From a checkpoint of a small transformer trained on Wikipedia: no biases in attention or MLP.
Each number is 50 + 10 x the weight over its row's rms, rounded and kept within 0 to 99. Layers, rows and columns count from 0. The size before them is the row's rms in percent of the matrix's.

# up: layer 3 MLP up, 256x64, rms 0.121, rows 212-222, columns 0-63
# down: layer 3 MLP down (transposed), 256x64, rms 0.121, rows 212-221, columns 0-63
up212 095:45 46 54 46 43 46 49 51 47 47 56 49 50 63 57 40 64 55 62 49 59 16 21 64 55 44 51 47 60 40 64 53 37 52 40 56 32 57 48 68 43 58 45 55 59 37 47 46 51 43 46 43 59 49 58 59 52 58 56 40 73 56 64 44
down212 101:29 58 58 58 57 62 51 57 47 59 49 69 38 64 50 56 40 63 56 28 37 53 70 56 46 46 44 65 55 51 43 46 41 53 47 43 61 55 39 53 64 58 29 43 57 37 56 39 38 40 38 49 61 46 36 52 60 43 56 44 42 64 48 61
up213 115:45 44 28 46 48 58 49 45 51 42 65 45 60 65 43 44 50 62 37 60 40 57 53 57 51 43 49 57 44 65 50 58 40 33 33 38 40 69 46 56 48 52 60 57 59 35 42 62 52 58 43 48 66 52 46 59 28 42 50 54 49 32 44 74
down213 124:57 58 64 26 62 57 55 72 49 37 64 41 63 55 41 57 56 50 47 57 50 51 77 44 42 47 51 39 44 41 36 48 54 38 61 59 50 70 58 46 50 42 31 34 59 46 59 51 46 53 54 41 49 36 52 57 51 59 39 63 48 41 51 62
up214 094:52 46 56 54 63 40 41 52 67 55 50 38 47 46 47 49 52 52 54 53 44 47 53 60 63 49 32 38 37 55 28 53 55 36 66 23 56 70 42 63 46 62 49 40 67 58 41 54 55 64 49 55 64 64 40 50 44 53 44 45 42 44 63 67
down214 104:36 47 46 46 41 57 44 66 65 44 55 49 56 45 37 67 48 46 38 46 61 65 46 55 45 61 56 37 42 47 51 36 51 68 59 56 48 27 57 53 67 56 66 55 37 53 48 53 50 61 31 36 48 52 34 42 32 50 45 64 51 57 55 31
up215 078:47 67 60 49 45 47 56 74 46 66 36 41 58 51 43 51 40 42 50 61 47 46 48 50 48 61 61 57 41 50 57 65 38 43 50 50 38 45 44 43 36 51 76 67 42 42 53 41 47 42 66 49 58 52 73 37 53 32 57 48 37 51 64 55
down215 088:49 54 65 52 47 62 52 59 42 61 41 53 63 50 47 34 16 61 65 57 47 63 66 58 47 62 49 39 29 41 55 40 56 34 58 48 54 47 42 43 33 52 57 48 27 39 48 44 41 50 59 46 41 48 60 47 64 49 51 42 55 52 54 40
up216 080:43 41 73 53 46 71 44 55 43 56 56 50 56 45 50 38 53 51 53 29 59 45 60 46 48 40 55 43 59 54 53 45 48 59 32 39 47 47 64 54 58 56 58 35 49 68 79 55 32 54 37 49 44 53 40 46 50 31 58 48 36 37 47 45
down216 082:73 52 60 43 49 54 35 57 83 47 48 46 44 34 58 43 44 54 45 40 57 68 52 54 48 31 43 68 66 48 50 49 46 55 50 60 51 43 53 50 59 62 56 47 50 49 41 45 49 40 45 53 46 50 56 23 40 69 46 41 63 43 55 42
up217 106:45 46 45 60 47 41 25 48 27 53 30 62 45 32 51 48 49 48 49 41 73 32 47 59 28 59 42 39 50 51 44 56 58 70 65 47 36 49 59 50 49 56 48 52 57 56 59 53 56 62 49 57 48 45 49 35 64 53 63 38 57 51 47 44
down217 103:41 53 63 60 62 53 42 53 52 39 38 62 51 48 30 68 44 71 60 49 50 51 68 40 49 48 53 55 54 52 47 51 47 48 69 66 42 36 36 51 47 54 54 36 34 63 63 53 40 53 45 36 33 41 54 45 41 49 55 37 74 57 53 56
up218 086:40 43 39 53 55 33 57 63 68 61 57 43 60 69 28 44 44 37 49 41 58 39 37 56 41 51 44 38 44 39 64 42 62 65 61 49 54 49 55 49 44 60 54 50 65 51 44 41 41 44 58 39 72 54 63 55 36 44 58 67 54 39 52 45
down218 085:43 39 48 56 48 44 47 59 47 52 30 61 50 56 40 36 47 37 42 35 34 66 57 69 34 55 39 42 40 53 70 54 70 50 63 48 36 45 52 46 42 72 52 65 68 36 49 63 46 50 49 61 50 47 47 47 44 45 56 48 55 60 43 41
up219 111:65 72 42 59 32 62 30 58 48 33 53 43 53 58 46 46 47 46 63 61 52 43 40 43 48 29 48 46 57 41 56 48 46 43 55 55 41 45 65 43 44 49 53 75 49 40 48 66 55 58 43 58 46 49 37 53 58 60 35 37 58 52 67 59
down219 113:49 53 80 52 55 39 49 45 67 36 35 44 50 46 52 50 52 49 39 49 40 64 45 37 41 34 61 58 43 59 59 67 41 39 52 48 57 50 53 62 43 70 36 46 50 57 46 51 43 48 42 30 42 53 47 67 50 59 55 52 41 26 46 43
up220 108:56 31 51 51 46 55 45 60 31 31 39 58 51 52 66 42 76 45 40 52 65 52 48 57 64 44 57 48 56 60 51 59 56 53 42 48 52 61 55 40 38 53 44 39 56 46 58 36 58 37 65 59 63 32 47 43 48 56 61 62 36 51 47 30
down220 105:56 55 53 52 67 57 49 47 40 46 39 43 63 51 50 49 66 26 40 56 67 53 49 40 46 49 48 51 47 39 64 54 54 47 55 65 49 48 54 42 53 54 54 61 55 38 39 65 47 44 53 76 40 33 51 33 33 33 54 53 58 37 51 70
up221 081:54 35 51 55 27 39 45 47 56 55 42 40 50 57 48 58 46 42 80 56 53 58 64 54 52 57 43 57 28 43 57 46 44 71 51 53 37 36 54 49 60 53 56 51 44 56 63 38 54 66 60 49 60 35 64 51 39 59 49 62 40 52 38 36
down221 073:57 42 58 53 34 51 47 41 42 32 41 61 44 39 59 30 56 53 70 36 46 43 56 70 60 65 48 46 61 55 48 56 47 33 44 46 50 62 57 58 45 39 28 50 54 46 59 44 39 34 62 69 58 52 41 58 59 48 51 46 37 56 58 42
up222 110:48 54 49 57 41 33 40 48 56 45 49 68 51 30 61 45 37 35 35 60 69 46 74 55 43 53 29 53 54 43 57 51 64 48 56 41 59 51 57 56 35 57 36 44 50 59 45 52 55 52 54 48 41 45 32 61 59 57 70 46 49 58 54 33